config.yaml
n_layer: 19
d_model: 256
n_head: 2
n_kv_head: 2
head_dim: 128
d_mlp: 256
vocab_size: 5777
activation: "geglu"
norm: "rmsnorm"
norm_place: "pre"
norm_eps: 1e-05
positions: "rope"
rope_base: 53600.0
rope_fraction: 1.0
qk_norm: false
attn_scale: 0.0884
bias: "none"
tie_embeddings: true
parallel_block: false
init: "orth"
init_std_qkv: 0.0392
init_std_o: 0.0
init_std_up: 0.0392
init_std_down: 0.0
optimizer: "soap_variant"
lr: 0.00367
lr_mult_up: 0.644
beta1: 0.95
beta2: 0.95
lr_head: 0.0101
grad_clip: 0.5
warmup_steps: 200
schedule: "wsd"
decay_fraction: 0.674
decay_shape: "linear"
final_lr_fraction: 0.05
batch_tokens: [32768, 65536, 131072]
seq_len: 1024
doc_mask: true
train_tokens: 229100000
steps: 3560
dataset: "wikipedia_en"
Each number is 128 + 32 x the weight over its row's rms, rounded and kept within 0 to 255. Layers, rows and columns count from 0. Numbers have three digits each. The size before them is the row's rms in percent of the matrix's.

# layer 2 attention query, 256x256, rms 0.158, rows 0-106, columns 192-255
104:172119080149168155162149104076201184103080119113074146125099074152151152137065087124139139176112096144168171141141162059129158147183135048167118158162144070142119123067150140144003176140144101
120:055105152072094141112162130158131100126175102120092128140113176165139144124148149101152137062088134100096123136117112165087088147119119119077185131169181167144093146153099148160161076152096167
086:150116097086140153107141129106099116125093134059155126095144078117096084153118107095073108135098106115130153176145167188112056095200097154118092122148101147119123117115131153080104171139142128
113:078100107087113153138131134106130135096189115088110098165094132152160145111175134115152097095097096107097142116137084173126068177109094104087144203151185146085129166193091145125139165211097142
117:154125133136120130129107129185079097156101178121167150145108120062143109120140149120083105154139149173122115141165125128114150147055133128172104101144083134116107114170151093086156173045160081
097:102096139156156171153166135129159183114165112157070146160094149111118126129101075144160174110090112108149129164174212104142143078132140124197119193134117117145101151104101142138130118110064135
110:172133182104121113174094128128120067051108096123093196151107100137113188121112084110224128109170136113122131167093065109158103130111108120122123138130180142139072110167073180170107124139144180
110:139151108169139066122144129133128160149039125154181166118148079167087148133088064162114181181114111097195109099079158033153153132123184102159078105095119073102093137061165095181100165121124098
115:130159115132133094129166139196116082202122181189125141085155091132089089130110143128103166157139213138132115130137113131163197160130135138112143070096039134139141121119184083139145098099138116
099:113157083076169145098128126135069152168145142072158112138116162102160088148134174086083101093111142140113096136173105186094093117147085178109120047162140185129157117164082120103138094139123152
101:159092078106132173099137163141084158126127155151137150118076119092186116118078115155127117193107105164148169127133147121092176094107102196202063109165129108177165120146106071101126122105131102
107:126049108098122167132160121144156130113176138140125080169093090164143130185148063099098124080111096154077145129142138126128131100138045141091142154157121131116091143189098128165111140142107134
113:146146156127126127133125149116159053157120196093125152107097176136117113120125138112147111128061169111054108162128061094116082161111135112077145119157132143078126139176085144091105150119105166
105:144152137103117092142116096145081096098115127174134167130150112129075111132162093147141161076140097075095140102109164114166087107090099101119169160118158132097141123176138102186125098181121089
116:125113099113132127122160129149080148092131147163111101126156106133158156145123077143090125158124117139119160145092181133154152087111111117188091172094146113124148133123155155113135119141120095
111:094146121132171075148156085122163127087129130105104110203136103139177191140136166105169129121109090134147111150146104054155149122109112106147164129185122163147084111092083173153139113105098155
099:161116171179148172195155091127115118164073132172182191122143134114137132137110164163151158116185152096135097085123105097140168147113197102117134124092164106115121087104105134161104178152145156
115:144118159146152106144134120162133145076099104111125153104148129101120153119130111147112170146114137112126122131146169124128191098108097168170057082083100125116089125153191125125160089123143066
105:068097108125109128115111164150179181129121118114070135075126135183158085179104135112113072197130110107165140113154124100146149145104144138147113186183116137088139130158093109137146086137123087
106:060113153054094143122160176120152159156156140147151093084134124162153084117149152085070115122159119083030102184166095203137134101082107115108138114155103118114167109214123117091179089123071120
096:141145166116080116125129126106141130097155082100150172112178154121102129144160134136208180122106138123183076088099146158083087190128138136094128029127064122113139179176071140131211115087166086
117:170198096125133115125099167107113135146075114121105143177080101120107130162124170139138163181118093159164147160073109100136071167143168164161105164178121072136170156115107109106107163115114174
105:104132125124112142110087138096108167160177112162142113122195148107129126103116118150135139148114119081175118132139112115117141137102107096142137096088099135132098085109216112083160136105143165
116:110162129159087107106097163175152072154108136140159077045149210115102075142108124144094128086147151126062165132158138122132098155136160085146157110107091100162097119132128147121138165118165138
102:135204058108173156042124125136068194159147102152111105124136137116166100146100153092090144134114127130147125115142101160109151165178129142139137103110053138159214089114121154108103109116155124
110:139138087180186120128109126094175110210144133095120064093126144095088106104114170078086146111117114177097129173136111146151127184131174108053116141091084127126149119095189146102151151112163150
119:018074119118109124119104174172126117225172123159149084117118174190133020169125164097099119093140157081074118128173090176096100169115106065136139104178088140105169095138154123125149131139144098
111:177141116117113118072133123104149168196134177211118123169111152149082162155105083137100168112181132131107145170160115135095111058102088174183089121074162156144113151111156109108105132152153078
109:087063141115123156097160069125164175152142129134158106152173130104133138083104176125132111106111140137130132111170106092123159072107086190123174084120167187124065107101126179171145140185112112
106:060076161091121168105159139093150138115115099064086120085127101097105090151126111138152087147127139099152098160096181123193118136192152125117138168123119120073153139193135106149147085123125081
106:099153087121128092094127128134122149110153128078087116104121155121079091115085191120125165102093179194114120132100102166128115167136123144057210072141108156122206161108114135142098079134132166
099:134162144157187163169146171151143120092162081149067165152121140152104142132080166120137152085206137107061168105114140149118102128118146086081099104135157184135156108150168091088126108104121120
104:099130147146152121166099131120139117105100142143158155114122142130135093115124140180234137141131144173078170129143121093167124115104128081090172125164159144107135121127137122136124098182135161
107:148093181134136077144184166187143143136196101150114097125180133192142074133102110111133135162154171108099131114154136148111111121141122076136116107109153123090146116171117146140144109133169115
104:158135131096102055140194121135104096106160107094103151177074062185121141133144131125153149081106128162183126113120138114104143097130102136114112143137154133154155140189063160129108119092140132
104:151180154075120077066099158138143105108145154126126103120139121127156152165199175187129105137103159078127134094163141128078091140144129106113187110161117183146155134151078152098108152117117053
109:183168148066143172122082080136137119169139131125128090056135190125159107069100085177166216145073078143132101137193103127129123116087117140203148158159163104106110172142139156164127108136100099
104:050135181126175152140129133133140122139194099071153136082129150142128072129098166064107137171084194145145121120150131143087099146170096177095123110151104120099177127122115112157133126139132124
109:062112094115125089166191077158091119175115155205165068168098144102209078112137144109108130157144126124145138124127113097131152182114155150138119129155122088177139114112169126131125145114147100
104:120222158204141121141124091111190105138156189078119135094188161120109163106095171099118173108144092138136069146139069137136119135073122120129174106133152137098106138107160124116132126144172181
099:092143160097138219112136132092124168121149084151175091157129115103194166087195113140067153206171131052179155151147153097098166081100092147179088112082108107049120119108129160041154126084127073
101:086181162039134146116059114155142090138195093089134155081127135163154151160131121067132115109112139124133149110131162179081135093160136172107125186124105118102148119098119141111111152140134130
106:108125182152218139171154143070141091173064105165158132173120107151078083156174199176179097112056135137108080110127132092116145167151163162084197112204114150145086075137100101177080188066107086
116:162139094121076062104143122174167127176143153184105056128090139138193102150155121122092108103198154130108085160067126135123149146110179087126107101135092114138119136143115156128098112094151132
093:100169165098135156129138103106152076121076122153127119115102132126126096100103173087180141059059166142062111100150098092183102103118170099109159137119167147126124125149105129178150153161115097
114:153143121154118170136145176138167130116109165139129132063113162116113124105136136140076212137095130140085086109143142115162162132092137112099134153141148111121141158184165080101134147117097138
108:117195128136093134170171104119102073117095110176152151143152152106110126137166133037148096126157065133161162092150124110194147131106111131097147157126133148129139087141136094091149119146140192
101:138208144114129074039103102152138111064123122046117114106147142136101126195120094142156098072080141176184073128177123160091121173178144151090239118147106121109132098105130139151151099147153165
105:103061177093119215188132117093197155117120194112114151122110162110135153141129148128101151143171085147141135097154165119170136104086101159162112173114161101133110182115136120117163123142161165
107:106098150142084135138120128165138126083203085050089169192139063129111175143135058108177132159124103115145108178127130098096110070143127138129100109146115158143125146137140149137157116135115102
103:151082121188139180126178109148133122095128117110109117226149119094186177113134100139156123155173148111119166128084116145157170134145162089171080077182118116123119072112165139164130166112151100
105:040106171096099156142106099120157109162114151155111139210146109099164151169184155099179115183165098109129155134121117170154083122133153070104142144105091101061148144173119163156112110159145077
109:119102147119167210185145128146167104101130133121139098123109104055199095071196139127148147142136130094152165123104131157161166149170169067157088055098111143118153110135140153111127107122105094
097:141148083142175075154084153138195131165111109113112188160139160133130072106107104089080138138123121170147127146151161181105139140105074144135131155101139147106134115097126156110076085136105169
096:080124116132104145124109131196155101162158111136125121130117180111131109132151146159122100153090137117135110122152068183126127129190143150160154151049069089085144114156146179156138146165147135
096:109140153098159145158103130157175152099128070083143125082115194117177126105103142107047171194174148129115181122107182147124122117091127139077092156122188116113164148128134125109185108192174139
108:126205164128196140114151156131163107119162079115098145117177120107202151115133112107119130168080179101132135125125153172134151142146180111090160159154140102146169095184160117108155112168176079
109:173102108111149140124028112093161162140134145146130179133073165118143133123128125158082144138144154141146153118123157131095150140135131165181104220130088106106119121082076142153139132142161127
113:159186115096138075163163162112077152148136136127150161159159084119076176177104125149125101113146108133138120144117144138114185109137104165216144192175129118156093096071077141103090166031072144
108:126174087134090064144133146093109090172140078205123091169122156116146080202088100116121095109161153095111080137116077083165128145104177077070158120158103167082103104091174153156152160087088152
102:167115154100069173135124160162169126132174098087128145126157154143142106119180139110111054152126131110119142105104146129103144150158110165116163135043135137164138114206130092127136098102090156
097:143219108151144085156131119072090165129135102140120140120128143106113107162080088069124137125182172075106149130120131126168233111134161137180171137163121129137123081049123177123153122108140113
096:120140161168123160099101137136128092123156106176075136154146200160176138129082166173087175114145141102140157143161142144089108131147117121133088103124200176128186138120136150152121092151189163
101:134137131152116106020163095142134129151127150086158140085159090180093091118173127127120118133110141148165164075129162173128144099161082183099191086114127102149118158130044074192150114081173100
115:125083159084146183167108148127111154119140116181153119118126178134182059122153107142112179152197188115125168130134147141064114107131065112152110152108110084131122146124149160112173078163125121
102:134135167159142142121126170101128078170137062123079134199106157139121127169133176174119104073113112144168104142179076179046147141118127105126168166160137148124117133139124137090126121175150139
111:099100110151081102141133115156157104107179103140122103103116136166162159061174146086086156187105153155118178133145153172097137146102113155141139152133125174128139155192095139105137108139118140
095:144085130112084152127156142164127209112126139083167116104178128154131137173146140162116111136160121190104141130104227158118133128206145161162095145100129124176189167120066073096143119133149099
097:107110142115075167128087152139131057151144063126143092138135127122096121177094116120175106104077124073160110134112079186137076154115122095175106144156125116118089108137171145173098117194077120
104:126124170149135080158164142078107072167123162156135133073150131148144127100138127111175154142129105160132158090188126104140138121119144109153141101106164123189083124093143134166095096083112167
108:172168109154140163180177131166118132179108042184108125182139140099170157087153114133184121100152124110108110127122102130153093141132146121097138152159173147120111094192140087054074159154147157
101:117072151163073130135170151181107123152177106145107157107151139123137140128071128086129137135076096141088130090064184145110078137156176116150031119181147143128163135168138112175094135152120049
105:168123110124097116131131123061078136143182058179170140125125097218123145123098139111094111096134110133121070152121153124142152125150184157131158083148124191143090085101117125172051179050128132
095:107093123168125073093101131185105106131122116122085154130050149182066085193095108060059099110097130131115134014153136141090121174143095139157159117125110101083145134089161163140161136172137123
098:111133118115146144173159083109154090101128139125186059130132119156153138076134132094206128117191148104159145120066128106148097143114122102146029078133114124146060143159144152102160120132127180
104:173155094055175092152139106076117133083109110112159128122126122153149099100128133135146143093159155152126154142142146085100119108101093130150175148119164155097073123132109108074069155115139149
097:118180159169159130080128172163163152080123152112158111186173111150049143144117136094153187051106120103146104100146138145090134103114073110174178155095122161138109113073139145140113141097092129
106:166184164157127110135165132157116100168133055208085132165155133132118102126089070090129122125103168081075103126143083119137091147120101052113136077157139118105152136110109174090173109151139121
096:164120080174137128133109095194114173103144100139168137135093101107071122163140111078126116072109132119131148088092140127090115138192121099175141122157102172099132124114089177132123124119083077
100:126076059184084064122088108172109170136109161075069156096136090113115177080121099118112153189130159160087132107110129133112126169121102125204044075137129083115157162138080166122150117145132151
103:146137104116131105146103124075107142108164052130129137095097085198122139085155084094084088157142108151138174124120147138103112196174164081179153100091114115134136108135121079109166143085132203
092:159146089117118157147105113078086132177125147138063157132184088077122172080194136160120100171080143094112156092092128132128147146159183105178115118153132164084162113173076113086073111126099082
090:127100159099122094166095075071144123106109186095129128052117100154156107113121089097116134188175098160133133127160109193148168132131113128135190154118174107148142080131096159107105123095141171
092:164141074173133126114129124126119152136144116145089149105118116202132145061151183127080176130106151166119152066061205134106175137118181208140129100140127172092090140164096127117086150114130074
099:128093081196150122120127088127157144153088142083152163074144118076098105128139160108174155149151166148135205126080160081130146110087103126144089071094137115170122089144136135058123097162155161
097:125136140082123108178137142090118137066149096178137145103161099105159122083107198082156159123165124111148117136092164081102185093148142125131104097107108108158102135117131144141112157117184198
097:110123133155124103133155130217186113131132163119104170097153119093231152066135138100128165178161159129115135067128161146147124134106120143114019057117153121129138141130134157160131114119163096
107:086131191127084098151135071206103135073129180148126140147115114110158204135099060089102076161107155093093135119167113198133119130145161103083074175151114142078175110129104149159162148120129108
097:102194131110138113138072104035127128063145121111130133096178085150157159126095140095098055151168140075126131135145141088167130133119148076127097157074153132124148096136121114147136124093100094
100:130074124123083175151130153036135082209181126140082060139151094142138111073166126143109114173113142150117143221126040178165183091078125095128136199125102102141124128181115165105125112155132186
110:140062189169090123131205099102105065175147124203084086105162141125153147079139101111121148202112166093093137094162127157137183162110157123122107110093165120073089119151132125146136102069094181
090:057081131154104183122144198155118128179117125176141125186147153142124144111121146121152139114129124132147068114099130125117146110132137151068046090167117117167160161117132101108127099157151123
102:104076102204124157115154126158135102196130124116115128166196095137108125158153154143107119147096159106140150111121133084106149117112089151142093089125124124150154114177114123102131134162151067
103:178153159100140131163093148139146108134154138100097132121114064148150159123145136077102093123152138110071125132116124158164144146078123097129070127156109154135083140193090166162128133112108096
100:126139045147095100109169108154133175084175104152127141113155127152157145108121113128103122150110106108116134127129130077079114168107135122129107142123119136147161113114133109169112179104102070
098:140172159057160130171122110156144129084100119076126137155126145123129130204055107137113129107150084121138095122133149123118116134161118173116170127144145118082136121099173137153148107169111054
106:119093142192113156154142120124100126168165095185139102160154126118135156098146182150178151124118148117131140097128103113084138153114115128164102179138143162180098090180127133132107177106137123
099:115116146194145161083154133137107127113184088128085144151180129164108169201157194149102124112089098094118171094102154099067180144151187118147116105149077136132149130103152065128118152148116095
093:168163060108172073137106110122143128021129148075160140124094135077089079171155098156168121110180128174148184168141141133086149164109100151163166158126142103117097091086068173089178173127148145
091:154106107148123185152124125167136146149162104183063174139157170135102177153119146112084134140130110075103131097093144070133090146137188183135129129151134128130144168153124070160121169160125051
098:134097087117150105108156119154186135146090128131079122137148199124166142116173099131110155161155143141157153129154096187102135129096117198065138125085173150094126131040113160091193129155113083
094:151161139167101148086143125141112135194167056194164121164181179080146146111136162152164126089137130088142111092108093105101124171073132127128101114110098115149103092153108116119102123088146105
104:182159128173159087129166069156110085099104042113128186109123175105124049122167142128135108127161123180119198065137118106109130181133097109185152108132121100108125148117107160113151142117133199
085:120128103106162074160141102079103160146072126084156130086146108160168154118157167107170147178124089215156145168121134110153113103071134145131118103088152121163118077177173105051111092129128153
095:129126103097129059144161073112119183152125130110106080116123110160123076091075079130144140179145129150132150155137135179161090150075105111119156130120161130093123117127117162126189163110078132
101:099103173112131135131145156121176106057113130191069122141122179155173161152122076079132133175142142112150110140110162173107115168165160126092109151128097141082132140087164113142200151155162144
088:027083103160149138098126068118086171102146155136137154139193157058067170147133115115159115126103055076126137113109127069120099133128120145142102113128118098136132118148146099118111136127146090
# layer 2 attention key, 256x256, rms 0.157, rows 0-106, columns 192-255
110:158103063081147181098130174146125171123137183156148131114168098079129079143086106071133098127174103138173138154088132086133123125140178146178084072084099111126180124080180113132137111139112117
106:164087100130149101103092103098117126109086177127171200139084129170058103171084157118118050121104122144179156088134114137176167082172143137078065154144132136142127152131154090127066086129079145
099:162109115172123128180115127093136150128159141119148157128149112124109112156116139093157041137180154157184122134182133042112098167106167090160121112108085122108155129147156154172115176135159112
105:135137121166097126150125103118122132088083080042146105081138112178154144125121116165099160137088135138175111083140067149138143127105089154131129126169139153077134078046131158094144117104085149
107:137153136158182134078124154085134097139131103141067134155143163126166149164164100033128145188170141075155062165111116100137080163136178095189148164142141163168184146152152124168140154124190143
111:114138106101062053080098176142143148155202152105099180156117183132187127171120124120045111140159094165123108063132176121165162111125133143136085134161157110119116117119118098148115185099102133
109:088115151108143156151161109152101190150054141090095158112107054130150097067176100143132201130064152154108179083130104161142156107143148104086168205179150082122147158097133116157116109123093146
112:162142113059227133126087142119126106145169123106093166135128145054131063122121103091140132073125151109114119149179080139136099159145174125148202135110198159157163126100141117135125158088152113
102:057130100095157129071091109173093097136162085142121089143150158149118127143138102057164127186150110126126152127094181103161136144172166110166204088115148084136141144142114158116125205106143089
101:128150083180123159101154131173126111138149130109091108106146090201122125133163152161164160242156165129213076190070119141150066111143145101195089102140140164153148123138163131109161128176129142
098:166128087166135109090124140090172079160160148158071126111102125112138150206102059107103130116163144062165127189125135146132124184126204108111107083120092147144139088126137106104112141115165097
109:170153153134070140173110112046188126107099127172164063131098100116172147118147128213134093165163135105129170082107140155204196089150108123125169185146076085073101090149105108130078119082121119
114:181123168138181104140103139126104139115123166133143149135074137136124137121175126088093151120173172085140161110144107115147069096130127040163162155109118148141102145108135075124072131108101109
105:092137123088170096153067178139092132137170105057186082143068120128138118019152133146113093092152149187076158099151091140120099101085129185126151162114172121108164151152123156165104163109102161
117:107122168128052134092171154169086124128136127140100152094145076155148125093166078169133121118117126183132145101083120119132186123156110129144130137113115084090140143107135156105100160093064124
109:182158137087139160098118118096104136119151162092124123090075130111100081145132139137104080098104129136121134160123085126145172119143172117145138157117202168169122104089186088153136085112130118
106:137065102100161101130118159100135140163136158138159131187111141128130108165117175070101116135134062079152153080114194137125078174148160119176146126141122160120108140162112164155144132141145125
106:124117140086087136134107181140071116161139087114145137140119133156161102068126138142039060136136140180105135090118174114126107123152128085110154164159116119160140170102096149143102116090156133
104:219128117170121162179053134112167084193145127122142115093097114162107145154161091156113096127169162104088157161095155158100133099038143142137131109112122169104140166134153112144144089136123113
118:119083149126110092123125149128125095136154099146126087141155144161158166088120135223136135162110158121113162145108179111150101114129089088131111145113110065073132125195157156107134154132109163
099:136163177198113156153119122190079134101102132070147138102182093148141117109117181185124114140122142138091190140141179098081144087111119170135108145143154115149131077144178154080154056155125117
122:164165134153156113134111139085177094146127174142153131101113159074121146178146087092185113108149188058136084139107104131130101132094129166108135119074145149161144095071147135125149115143156145
119:050158116124090098104151131150115124110110136123097076147179131115149162103124141142131133200152107148138135206068195093101148145160111133170146063134102099143143152105124136108146137093152100
106:097150094141120090101123132157112094095178164124097105086094092153141168139114102173141109213152172202196161135122185236141099162136116121125199164143138148144130078151103182033120162112153107
113:149134165150066162131115132108129109102115102158144099187128064125133123137137176078164103182167103086161038158146087147164153188101099069127115116151110128135142084121099139144146145120162111
096:111094103171171132129147112103141167116124124173180075124119135152121140205124176077163127130103122087139077158196068124110146130109121125126103099091136154166166133146132119114107093097119125
117:154090113079111164189109167076138084129142083106075120121133124143137184139129110088145154179156189099150154091096157169129120080154090123155173132118087149128115114198109106094150200159162161
118:112159132098057162131217101104082147114096120142104114118144124121131142116115166132119114153139037146153030108168163076137159151136098101119110150121140152134152147157085115173078113112146101
111:119084166157138109167113086157140174163184115062057093120166090139119101118103142198081117140106123138152147115173154140159184155209119142129112125192111089160135113142096112150129090125159124
107:198141080153165087116128150136137129119113140146167148073136159159133135106096104121120125113118160053092248110061070108124137083121122145091093121078106119103124153136143130061177142135123162
102:184109099126130128152107198115157110167136132124153142116100177174133149104112154142136143091112131080103142141171122116147103100053160131068121157060162130154079185170145090155151126179123112
109:090122154087146179178102121097112146108130097110110165171143169126138107119111229127095101117147120126115159059163181124124124128106112116124179204151119113124153149121144107153079122135078182
110:175104152098146131138063184106136071105131130107081180178052129088173082133086122117098106101119128113053196100161108128128127144069126087152115168109157161153147142117187154157110158147097165
104:090151138128109198156115169087113102097107077111107131144119132134126138106124161134143121157156127127155100113091147123142053121164083138103124140115115124116146141142136088146083106066134208
101:068194094149127159151102115118122166148079094129186124154131148135094142112138159096170143069116108170114127148113115106114133053108082113101111108092180118105174208111159033162133131129115179
105:078187114101099097105137108123066131170127130113095072123148085201129128105205127147113181206091107191160095133139177186101141196187146179125143122191091096087154152123149119090112152089156114
109:126092111200125052112169140105133176161167159161147085140123096146107145124141126130173124147112145153065076172115152124146092139196171066085050141132127123154116096172142144097157110127184131
111:138159185198103176187154125111147095169139144192139094125123161100140186166122175110151130139156166091129158134100118151140124141145141179099110109099119168179117169141195143144194100133146145
107:121120145058087106037219112156128135146149110103080121112158113104100148118099113095120125094116163166152074089104130139146087143135146116116128179160138173205085119179078104132169146056199065
110:108131091184174126144091139147143144109126150099131153134143166140111119106099128155163125106107123118115156175116103131127139208141127144145141105122201169214156125095145091145160062140088177
099:063155133090116124116208118126132157090119117079156108114147097103125131149108127102121181178135103125119093189065112124114175117138119085142101084158115126093097094126107160101159162161156101
098:090133152195105131130159063168107119104092092155123127100089133167197179139193115152203108143109184155152138140122067204149177136130140172105084070183117127103197137122177168128184124130143084
117:128163106053158164125115135064100116128140108133076131122144093124127139173170125168085129129132119136166111050136131180126159089169127148175162119180111176097106089089127132116151165111181144
107:151122154124089142060193122137144146123113101078086103070151091163095086124164152100114131088122139191137065121101148121118199123096195157143057146137119088107117133134138067140151113081179104
100:062112068167103071121094165138102109112191106126116088120134147152087145106240080181155140125163161204086194080147117162112102081141094133124149143172147104133113072102180113097104176150104126
107:116114160065143091141131114128086155124162133157166142173148112139128155094145109163127099187179166147067150116122106147147103173127153122134166118137112119108129114110108128113102191116085139
102:153111107128168147152120063150129151126179120111101095147071140146096172131143124147138115174123160115172145167196083163129158176112115067170097132214130145071174131143112138172154138122095113
101:135185124141150159184044123119114142155119154157118091158055119194110135129181156142103145157081125183138069154162080129091095166095177115185160143113196108115154144070162168125119086144123131
112:162107129075128070134169119114087157131159159160092144185131144088144141100134168149097155171099122065085188099135129137112118135118136062147133149104155138135139140158111125143130098122069153
097:115154095197186176201102114091167146112104164163168130152141202163190083129068157121097161099141134044143151173126151111148128091139073138116125127125142137127170132122179144108163120192102132
098:117142115153194137127141157095136180089061099056110209058175123126169103133066183133077149084136150071143129147137162076104198134114128142142167104135110114089143123114144063127091138097121147
113:158134084129071148089133147096165113160078105158116120079133131140171169126101100142164133124114170092142126185162155101145143081129107120093059138122171130113123104152175134121133163165177079
100:126161140145135138045150143129112117088123091127109123108149142099176117138173146052140092104185175066105180122107093139104127171146162104132108102140133135133168100166084163160156209132178139
103:118141159174134147147196116136186139187138129083110118161133162138125108151139150118102095117115108098151119154175054132135166149128184159165128099134163109100117118192148125187085087155086134
089:120135129108133125070130101086098145160123124139121068102102140155109134144137093127116138170142166161168119125059102119111107132152126146135114118138116130119096133175163152111133157161207147
108:149075160138161127148094176113147114139180140127156198179132146134139106177172170132139147161138156055062218147160137123176142147131135121172070160161099124163104136160131199100147126126098168
114:146134132119156145094066182102126102158123122119155173174128084183154081152171132047091137114089150084103200185134104126141162188166147154129141137159101126127082100074121174119086145177115152
104:108146140096141160140142150061154132146155144075147142168124048093097150144038154148139182069141136153121126128186129056130128110145130128066144090099096149147192090088156134071138091095110160
097:140167149116133095157170122144079105145163145103028080128119149146132080100169132105095164158078058160165078108135098154135141157140205117125162116109101073077135164155082128100126140108186132
117:139079075152142093103162136149197146063099106127080140098123159193088086142159178154101104117121178136127172143120173105100154099078168085150117159151158142129176126178105127059141173109208084
096:186147142070165116102072119153044083150146130113127089131124071136142079142164092112119173167114117129159143120081136195119151152111149115127114116170053123097140139183076197174152131126163122
097:139096132107172124117140188128194135081116108155088185138170127106127090126139183073109114078118117057126181164221143075104146180080137166114114188157140118147145104155081197136109119102154148
100:093136105194135116136161073111188168156128108115158168134116109166133095091088127158131089104122133087147152087141100103100089159098164133141093146134138088127119124097143141199154155200096136
091:118171182081100137127108123132078087229122144096151097192124091151124127112150055139181116145097148162160074112130125146109091091166153205178146153079108118134050145086185118197108116165136082
097:131097158107093107104159125101171088111119137167107168112171127128141172094085116197137075092147183137155160129096158103132182117155145128086096144160103178132091102192108175139160131052176147
110:172136189094137100138110069130141075201090102091067147188132139123103144084068089160141137079112135144123120094132161123085126161156125163113111106192132143127151151064117118114152125106117129
101:133160123131148121145077162141082092177154109091174132129110036171153091131108090115190112109126163130202203130126091133189129134125111151182132174142097149147099121117135167154100150133132135
101:129127128185160176100136160115218135126115064111109155142142145113126145138085152066121120155200040113156180091124122135160144149072117101145046083065116178114135139101120086169166076122087100
085:157134162074148062099112181161080154147134132118083157091136172092139089139171132119160132153095110116083156108078128097128121117161089129148111119197129143129173160141130154136105184064152139
105:130130159135170164141173097130148129089142074180081136136191147067139122120131167073057124112112116092088161149169183134103170197145184088104135141133144114175118106161087138151095124118114149
107:140119104138095138143091137138082134129117188151164092111097063155138178148097102184144141134171172129187126074137126151124036148131111180121112107148089125156118135121123076074144149173131162
090:132120177103119081167106183098122167129091131105102128089128106135106169122116117102132109149111121195155144087080133120138112107149132103178109099128103093093117185139067094161130148106160127
100:104134154169142142149130104108134165084121137102164064044158121151073098138118156129105077077107151134184130158116112096071164079081127124179159103111117104122140102110045149197086100091157075
085:060125125081129125127136190118110166115134190134086153110148110129164125151116177057165129161134116165152119118096169099120128100163085101122188157151146167115147183169135186167020143098121134
102:109145146139092123140139109126147159080108076096135131153127128053167128149145109138102153074138166103094136143190153147195162171090192108105133097100144110155138143091117073087165127171111129
101:179119151143095158122146096184164141168115158077127081121101121112122099121088023168101133108147122167161093130142118152162082117184092103120171135110083160167098132092142135113094112087152100
104:130129078102146116171075202143134177050075191119101154143113127119128089095216168120164133073133117148140220154147092104059168162136063144145149155201192133118136129135198170088077125134134134
090:088146165111103172128104122154112089092139132132102150182156116186115156129107164107145108114106184127162118106173168134139113160136141192092133162118136115161156130103154113123107155161136152
090:073061148065134126153090165151166189123082124116065121151112122091139129143159190153128101058148129110135194092144143176189164145097108147085072134166088169099209181140135129077151169122160099
100:130076142125142086148129128063154136125135096156066148116102152124127154110079115175136152157145078146115138111084168133214138100095142098107070133083138109092105165148052127106145147115105085
107:122155074129152191129123066132117083071164138118142134116117149132123094144081160098137110089135139126155137089153075123121125088091123103075087127097083148133142072103118127124107090151173143
095:159087125151119168121109118059134122105114124101123129100109144150076112207118124076090138189123091140135151111105118166181117129196104132111071116164082145083144100051104118165123128134092096
087:152139147129151138147083114149079042191161119130109166162148119142149130119132107185115125078071209102162117158190120093096123117120167168197194122132139088151118048149129129119115137134173133
087:163054115170129110132112127067134196099141089106156135103124105126110114136083125086139111136192081182146133093089133155201136093112105094114140125128087140093075152121093144158099097132081123
097:102158149162119172159125140152085125080106124086127104132140100097148177209172100107122145139118076082121128177194136186185090182120122209097085089140121169118120034120152169124188127211091140
097:140161129211098134197112082157133147065146122126179099107073135120141122154097138117092085109086166173156119088094138141095059113129116157078177158145116114178090131142116193153094114116185175
095:108155169191089130126210086118090150148138062113159123133172109154133174140138107132113159176137150110139115096112193211169097145114172155109133136095114112121116114179128105180136074165086188
106:142098125091128142140147158079124135176144099154108170141135194146096103152169150176164162139116146117114113130166205129140093117109193152147141152108102103117169160129142052141160141103142094
094:148108083138105174121129132181075100126154069168158128088105168170120061152168192153068113130116137089104127163182109119166144104111113132095159143171175085096142085162130203096133147148152152
104:182106143155179127078059113130107098119166095139140154111121118133097119151032068114126097098111162120189166149145072072081119079104095122152135149162170165177134092135146126133181160096138161
113:113123125156162092103088136104097161132136182135115104093128146198137142093154115148068118128084231125164192131138167083075134044144164083105084182152132041132129084141156161091142167166161105
088:086151098147109150149159090102185173095090142137152173134146164158138205091133132096164108200170103121143109125098150126131075109090125076126107108094136135149161155112127093127156108188061119
108:089147220146085123136100130157144122132104088107128147126152068144147127144097091136155136171160102150161151136101133115114156105139067156107112147194131149102169146135152143126122158150095154
107:165086115151116145113110101121117153132123044113144159161171136113108139145099113155113132150140133155095120066178181165154104136156139142110141084111143171099189148080129123150169098096119166
101:139169131147113157076144162096130101099093081145154111099078141137085112120134134138132101122125113155149100125082111102156103114143133158119136160111146121081073133139040115093045105047144104
092:117104152167102167126105198118176168153132156139117120143178101147141106066190160157061159120096118120058108162116115131162143172142179140147148135137161086084095155120139130111100145147147042
103:130131152121122069114142166102144187091080115134121120098118088105115143149095136138157110131147109128187136091136164104140087115174092150142120149201117163095121167121042141122130135058154190
097:110148166182118151135129128084175138108056133106119124119117110127141122175095170080076125187125072165150089108078159124117169152140125129126119133203127117122098166125120174106076133135088131
095:165135129115146156121097140131150086167100177072074178179041137081142151129071068125142183098072140190128081097158138111093131123106106105116161129115143154148116116096195125106108096069182137
091:122126137190100090148133127068147184088152149134177150087135115153104147128079149129184102130179084153108158108113152154161103164113139142138081114134089157126129121110077149167154082176131164
100:156163149180115166119107086101154092149125115112145135187128105207125128112107129152114152145121159167137120147128081090111139092139138149118096108118131081114127067097156103100093097178123117
092:098145095148127139094196157090072157045124123149173093067093095118104160164139134097166110146109109137132091105145141143125034130181075141076066129149155198120156134098080122116118109108108154
105:133179108095137160171150154150118067120119188074100098161098110079103157164073140094101132130064133133136114087139182134124078139156138114087135131124115127167098130149123151114094146082151114
084:150121119164111189100116152163097104152169080139172063079157104104139127164154118145078132140129075066081103170140084121207113195181138139092137106121140114122089085176081147100063171182129123
096:112096138081098139064089148120128182136167135118106135148133101174144093092143152158138101088154181123137141117103092101188131061122129101121084154131142142101088092118107105108149161149189150
102:170144084141126096132092098116157135157154143201129137135084142144127142083171139220134153082128133155082150145137151076141170111081208112159108120127126059144122124154190099126130095095150089
092:152087057090116145094146170081110189141125163121136130069092177136120109166119115110173098132139012091090072148113160148173131120134154131098122158135104162132123146118120111141101098131051146